Part of a small language model's weights: rotary positions, untied embeddings.
Each number is 200 + 20 x the weight over its row's rms, rounded and kept within 0 to 999. Layers, rows and columns count from 0. The size before them is the row's rms in percent of the matrix's.

# layer 5 MLP down (transposed), 1920x384, rms 0.0693, rows 332-348, columns 288-383
103,204,227,180,165,213,227,196,187,206,193,183,169,216,223,184,201,175,215,190,221,170,187,206,174,189,199,194,208,219,205,211,188,162,217,197,164,182,206,224,197,184,231,199,186,229,160,189,198,201,211,181,156,223,219,203,186,216,181,174,198,186,218,221,206,213,189,215,175,177,213,198,227,215,173,174,205,223,206,215,193,201,219,197,184,181,196,199,212,218,181,167,205,232,164,207,219
101,199,206,201,223,201,209,227,193,199,230,179,189,193,203,201,165,219,182,202,229,195,224,212,198,177,226,194,222,228,203,225,211,173,181,201,216,169,205,222,170,173,210,169,191,184,208,183,197,219,203,193,189,174,210,189,203,222,237,242,196,207,202,199,213,191,219,245,238,187,199,192,186,209,180,156,242,152,197,163,226,213,157,198,215,225,193,205,219,219,206,209,162,243,196,218,208
093,186,206,171,184,207,194,220,176,182,213,233,203,200,192,191,226,205,195,184,211,170,221,238,205,188,218,198,262,164,214,191,158,213,193,229,194,177,248,193,191,224,230,188,191,252,212,217,184,171,167,217,243,138,210,246,220,201,202,226,225,221,213,236,225,185,205,196,233,181,192,216,197,238,194,185,167,203,197,209,210,186,198,178,202,196,214,213,221,191,167,205,230,211,193,204,216
102,216,223,215,198,179,248,216,199,157,180,198,162,201,200,194,199,180,195,201,179,195,190,210,184,210,170,217,220,202,185,200,195,223,235,185,187,218,164,164,221,182,214,193,208,219,173,212,186,173,196,245,202,239,230,220,198,201,215,213,216,186,207,227,221,202,151,206,202,203,188,196,186,221,213,202,193,208,189,212,207,169,233,205,179,200,190,195,174,212,233,233,221,181,177,225,196
108,182,202,202,205,197,203,176,158,224,207,198,195,199,180,209,241,221,201,182,203,198,218,209,201,220,204,199,181,221,211,210,185,183,187,204,200,219,181,181,209,219,174,213,192,191,195,208,206,182,234,223,208,201,189,162,176,182,175,190,191,187,213,185,199,182,201,185,196,232,193,225,228,219,200,185,161,173,229,226,199,217,200,238,214,168,210,154,213,166,227,208,190,201,181,194,189
110,206,223,169,232,196,185,191,224,188,207,208,210,197,197,193,216,205,261,191,187,213,194,172,194,190,208,182,217,215,206,154,178,188,247,194,217,184,151,248,202,205,208,200,163,202,220,218,188,194,219,228,215,260,213,199,193,207,203,163,233,196,223,190,207,194,202,219,195,146,217,196,193,194,173,215,167,177,223,159,201,188,216,187,211,198,197,184,224,225,194,169,219,195,186,206,207
104,171,189,209,193,180,181,186,180,192,163,192,215,195,195,218,219,187,191,243,193,171,199,198,238,224,203,229,182,182,216,191,196,187,195,217,187,178,163,194,188,210,205,205,203,232,223,213,186,213,166,198,219,214,195,198,175,198,195,185,188,177,228,179,186,211,210,189,229,199,154,250,225,178,185,259,170,234,180,201,248,216,183,214,235,176,211,182,198,220,221,210,193,172,190,230,204
110,177,232,199,187,179,228,196,232,213,191,184,230,201,193,193,193,177,191,206,226,211,161,205,219,226,176,178,181,180,157,213,186,215,224,211,219,200,190,221,204,186,196,197,193,208,219,163,187,183,202,189,207,186,192,206,217,206,193,181,215,218,188,223,215,195,188,187,224,175,186,207,195,188,162,190,199,185,186,207,228,216,221,203,208,184,194,229,243,161,168,219,196,193,183,217,201
100,184,174,176,194,194,185,162,186,216,227,202,185,205,230,206,174,197,234,198,231,193,227,200,203,236,183,191,207,176,183,220,196,188,167,188,166,214,220,226,186,230,223,200,237,198,194,223,195,183,211,184,197,217,197,196,211,196,208,162,202,189,165,169,242,209,188,213,211,174,170,235,138,173,187,197,215,218,215,192,194,227,203,196,204,206,220,208,201,220,201,182,187,158,210,195,197
109,164,194,193,198,179,212,205,198,234,219,208,212,214,209,170,180,205,217,213,250,195,228,174,177,184,211,201,180,212,206,192,174,202,167,234,182,162,214,196,203,215,224,247,195,201,193,189,203,132,212,185,201,203,223,201,217,190,175,198,217,185,170,193,177,221,228,222,190,181,242,170,154,185,204,210,202,223,201,235,188,212,207,217,187,178,172,177,203,199,219,171,188,178,189,177,211
102,199,189,187,205,201,211,200,206,182,186,216,224,182,207,165,238,174,222,162,191,202,224,189,211,183,208,223,196,213,170,192,224,183,197,191,222,183,191,185,203,192,207,258,178,167,161,205,170,203,224,227,195,204,219,171,189,184,193,204,202,194,200,202,211,202,185,208,157,202,204,227,180,211,185,182,196,204,238,180,203,199,173,197,219,218,202,233,193,206,250,198,191,117,210,193,208
059,173,208,161,211,224,225,168,209,190,229,209,227,207,199,237,211,213,226,172,216,194,181,171,188,200,215,219,200,188,187,180,214,224,205,202,197,192,166,202,202,223,225,211,201,208,206,188,176,166,158,220,203,198,171,193,198,177,172,196,169,186,217,240,230,187,203,198,194,208,195,176,202,189,195,175,192,219,179,198,175,218,213,207,197,202,192,217,201,219,191,201,190,148,222,201,175
099,187,182,169,181,176,198,219,201,197,212,181,203,219,204,190,226,216,206,189,197,262,186,216,187,209,211,182,186,160,192,180,197,246,230,222,163,201,222,249,197,214,197,207,207,170,197,186,220,196,210,192,173,213,214,186,194,170,193,221,187,216,173,198,217,196,218,188,263,183,205,205,204,235,220,175,181,218,226,226,198,173,202,190,202,170,204,200,177,175,187,183,221,150,165,197,200
118,194,216,217,203,215,192,227,164,181,204,195,227,207,187,210,242,183,186,200,167,209,197,235,192,220,188,198,198,219,222,174,169,171,210,213,188,245,195,215,194,198,180,214,185,204,181,188,204,186,197,171,198,226,165,214,169,198,202,208,229,215,142,162,173,207,211,203,234,209,197,166,204,189,205,201,167,190,208,205,215,188,214,211,187,197,216,208,166,208,256,150,218,206,201,219,182
101,193,160,199,181,183,181,167,179,196,172,205,230,177,204,200,241,202,206,173,177,190,197,232,238,202,240,201,181,204,192,200,199,221,206,191,218,197,226,208,194,191,204,159,195,204,178,204,209,208,176,183,232,214,211,204,209,170,197,188,184,193,242,180,205,180,209,216,188,212,202,202,190,211,200,203,200,200,184,197,245,212,186,219,255,165,246,219,203,210,229,195,189,203,157,182,195
096,197,220,233,193,207,208,210,181,145,203,188,178,203,200,186,203,201,208,200,209,232,172,160,201,206,213,176,212,189,164,196,227,237,231,229,220,209,217,199,202,188,221,215,191,154,156,216,207,212,198,220,190,183,240,206,207,183,179,228,175,235,201,175,209,194,240,219,223,207,208,207,183,194,216,168,187,198,195,219,197,201,206,154,193,222,174,199,202,218,200,184,226,204,219,162,185
095,228,203,191,217,210,201,158,166,194,269,239,153,221,197,185,200,214,194,182,174,180,224,199,235,158,165,199,186,213,190,185,175,206,214,199,198,202,208,176,235,205,192,229,189,170,204,223,168,191,177,182,174,242,209,196,233,199,199,208,201,184,178,227,219,192,180,178,217,179,215,226,177,205,204,204,166,204,214,180,156,226,183,195,174,219,225,186,228,240,219,190,171,161,214,190,204
# layer 5 MLP up, 1920x384, rms 0.0726, rows 333-349, columns 288-383
101,181,211,207,189,199,239,217,242,177,210,223,195,177,203,187,198,179,210,192,175,215,191,216,221,223,199,179,208,200,189,232,221,214,202,224,168,205,178,231,176,177,215,187,197,158,203,220,202,219,225,199,223,220,191,226,178,176,205,201,185,218,195,225,224,231,207,216,173,209,178,195,218,169,169,181,186,225,234,225,224,169,223,208,169,184,160,183,224,189,197,181,177,198,173,191,165
095,183,208,185,200,196,234,189,202,158,202,210,185,173,152,264,168,207,203,196,239,186,207,177,238,240,179,164,208,178,217,215,187,172,159,211,205,183,200,190,182,223,216,185,212,193,204,206,210,189,200,208,227,202,210,198,193,197,175,207,251,201,247,174,205,193,169,225,203,175,190,179,210,179,191,213,195,194,167,182,188,236,194,205,212,179,191,162,205,199,195,200,194,248,201,213,194
112,186,196,205,199,244,218,200,230,205,183,171,207,204,210,217,225,200,178,239,220,225,217,227,237,188,217,244,164,174,212,197,206,194,189,214,180,194,206,190,211,220,206,199,239,164,201,271,247,202,173,199,187,203,215,210,218,195,198,174,216,196,217,188,189,187,204,180,201,195,208,187,177,185,170,205,211,164,205,189,154,189,240,205,196,242,183,192,195,218,207,222,215,209,163,172,175
100,225,224,206,191,205,213,200,189,185,206,189,214,216,213,159,220,197,213,167,195,194,238,212,203,176,213,208,184,167,182,234,179,176,184,211,212,186,225,201,201,181,168,174,181,174,219,213,219,205,189,207,201,159,243,202,202,214,204,203,185,209,180,209,217,206,234,224,192,212,196,174,209,195,182,232,178,176,203,174,184,221,207,177,176,169,194,187,194,169,173,191,225,208,207,190,224
104,220,232,177,249,221,224,177,166,193,182,225,145,183,204,193,202,180,180,184,201,168,206,168,231,186,226,190,195,193,202,186,172,180,207,187,221,241,205,233,183,207,190,190,211,223,223,183,182,197,225,223,205,210,178,214,185,195,208,189,203,172,201,227,212,200,185,196,172,181,198,199,217,178,199,202,167,210,206,199,200,187,229,164,245,215,187,213,204,260,160,215,201,200,200,187,174
094,188,176,204,175,207,134,202,180,184,208,184,244,211,206,213,211,227,180,186,249,223,170,196,188,167,160,196,234,190,223,202,174,176,203,181,239,225,191,194,190,172,192,212,182,200,215,169,198,232,209,200,189,189,224,232,192,214,204,235,186,256,200,195,203,152,206,205,194,200,188,203,214,214,198,205,194,208,168,222,186,198,203,211,159,183,217,211,190,223,193,205,212,242,226,221,216
110,188,212,199,172,201,199,194,201,165,171,185,180,164,183,218,234,184,198,189,196,216,219,222,206,186,217,198,223,186,168,217,173,184,226,202,175,209,189,197,192,201,193,196,185,184,169,193,166,205,222,201,215,206,201,217,199,185,198,218,172,214,165,194,202,217,209,213,209,172,220,154,192,175,203,193,237,223,195,177,197,196,183,174,216,190,173,185,219,227,185,221,222,210,190,190,198
095,211,189,218,222,186,198,223,216,184,193,221,183,211,215,189,209,195,221,195,231,242,222,188,223,195,216,233,215,196,196,200,176,167,215,191,185,214,209,199,185,231,204,193,217,215,161,201,216,220,244,215,176,218,206,179,216,240,182,178,201,189,235,195,195,202,172,197,223,202,201,219,216,224,231,217,193,217,170,196,203,215,192,170,197,195,206,222,208,204,200,221,161,229,155,220,224
115,274,230,210,212,204,200,182,210,199,178,176,195,172,221,175,242,194,161,177,182,214,189,211,181,199,212,170,189,173,208,213,222,210,177,217,217,214,188,199,198,226,199,219,181,169,215,199,200,216,203,214,204,210,209,222,186,188,202,184,192,211,217,193,186,215,202,249,196,201,200,196,186,203,220,196,176,193,208,189,161,187,234,234,218,203,198,199,208,173,171,198,214,223,182,193,193
107,206,219,204,227,213,203,191,198,176,203,194,202,262,205,199,214,215,201,220,212,210,221,254,209,199,197,206,223,170,188,192,217,195,173,178,208,192,212,177,188,229,207,168,191,221,223,215,222,183,180,193,198,214,197,203,198,232,163,165,196,204,197,205,194,227,182,238,199,231,227,164,174,204,198,228,198,177,204,223,200,191,225,162,176,228,224,219,187,194,179,209,183,212,186,212,222
051,219,156,240,214,200,235,211,224,194,174,232,191,172,217,198,169,187,195,212,175,203,223,200,204,210,210,198,166,206,200,168,227,216,212,206,188,191,212,206,207,208,218,188,203,233,212,181,204,229,207,189,193,161,189,203,193,202,213,210,211,243,208,195,196,215,176,223,203,240,198,202,197,183,186,201,204,220,212,186,198,198,245,184,224,207,180,221,207,195,198,209,194,252,176,218,188
102,181,234,206,195,182,169,180,209,178,190,194,199,184,168,212,165,208,210,213,232,194,199,189,192,194,224,151,212,194,211,194,201,189,188,171,204,202,191,218,158,199,190,208,179,202,186,238,188,188,203,201,216,172,204,209,201,221,199,180,204,202,167,168,199,185,167,171,189,227,204,210,233,191,190,196,184,202,212,210,212,227,180,190,202,213,210,208,228,206,197,249,165,199,210,220,183
113,228,220,185,236,231,233,215,202,228,195,204,212,202,203,175,191,219,187,212,221,207,214,185,200,171,240,211,191,192,199,201,172,193,184,187,198,190,195,159,199,173,187,207,177,199,196,208,183,206,179,225,183,191,195,205,207,151,208,179,177,169,157,235,201,217,215,191,205,151,196,188,194,175,187,201,219,178,224,205,171,185,212,172,203,189,190,160,213,201,160,218,206,213,195,198,205
102,179,212,170,199,223,184,192,207,205,253,215,217,191,180,187,190,144,219,204,187,202,183,169,191,175,184,200,188,161,214,191,183,249,228,193,181,203,214,143,190,184,213,186,215,197,177,211,192,182,233,157,205,187,224,176,165,225,202,234,215,217,206,191,239,194,189,194,204,188,198,242,216,193,202,208,184,179,196,198,187,208,194,187,189,233,214,206,220,215,160,219,192,183,189,246,156
102,212,200,216,141,189,200,237,190,200,157,219,198,195,224,182,161,194,191,193,243,183,182,214,196,208,197,190,216,191,205,215,194,181,178,184,216,247,172,173,215,212,196,190,200,187,202,158,196,160,206,195,236,210,203,150,206,229,228,192,231,192,198,178,203,251,149,213,199,214,212,206,157,226,191,239,187,207,214,192,234,181,201,211,191,207,222,177,199,227,173,216,175,197,214,195,202
089,235,181,227,205,198,184,218,195,202,200,201,185,180,188,224,194,194,226,210,241,196,227,212,175,216,247,202,189,198,209,212,171,228,174,194,179,163,200,188,153,202,193,207,168,187,169,175,199,199,230,183,204,198,220,178,195,207,201,178,202,201,217,189,203,186,172,227,210,193,185,213,213,183,209,240,209,189,205,205,221,213,204,227,202,187,201,234,194,201,223,190,207,209,195,211,205
111,166,192,227,205,186,191,203,211,248,178,188,175,195,227,210,181,210,165,200,209,185,219,233,212,225,181,205,187,191,185,174,190,186,217,174,251,184,196,171,186,196,229,214,160,212,201,211,220,205,206,199,177,207,217,224,200,171,206,170,241,217,214,190,180,225,218,213,207,199,195,207,180,163,201,195,206,171,203,227,198,206,210,220,234,206,203,195,176,224,166,209,188,241,200,180,140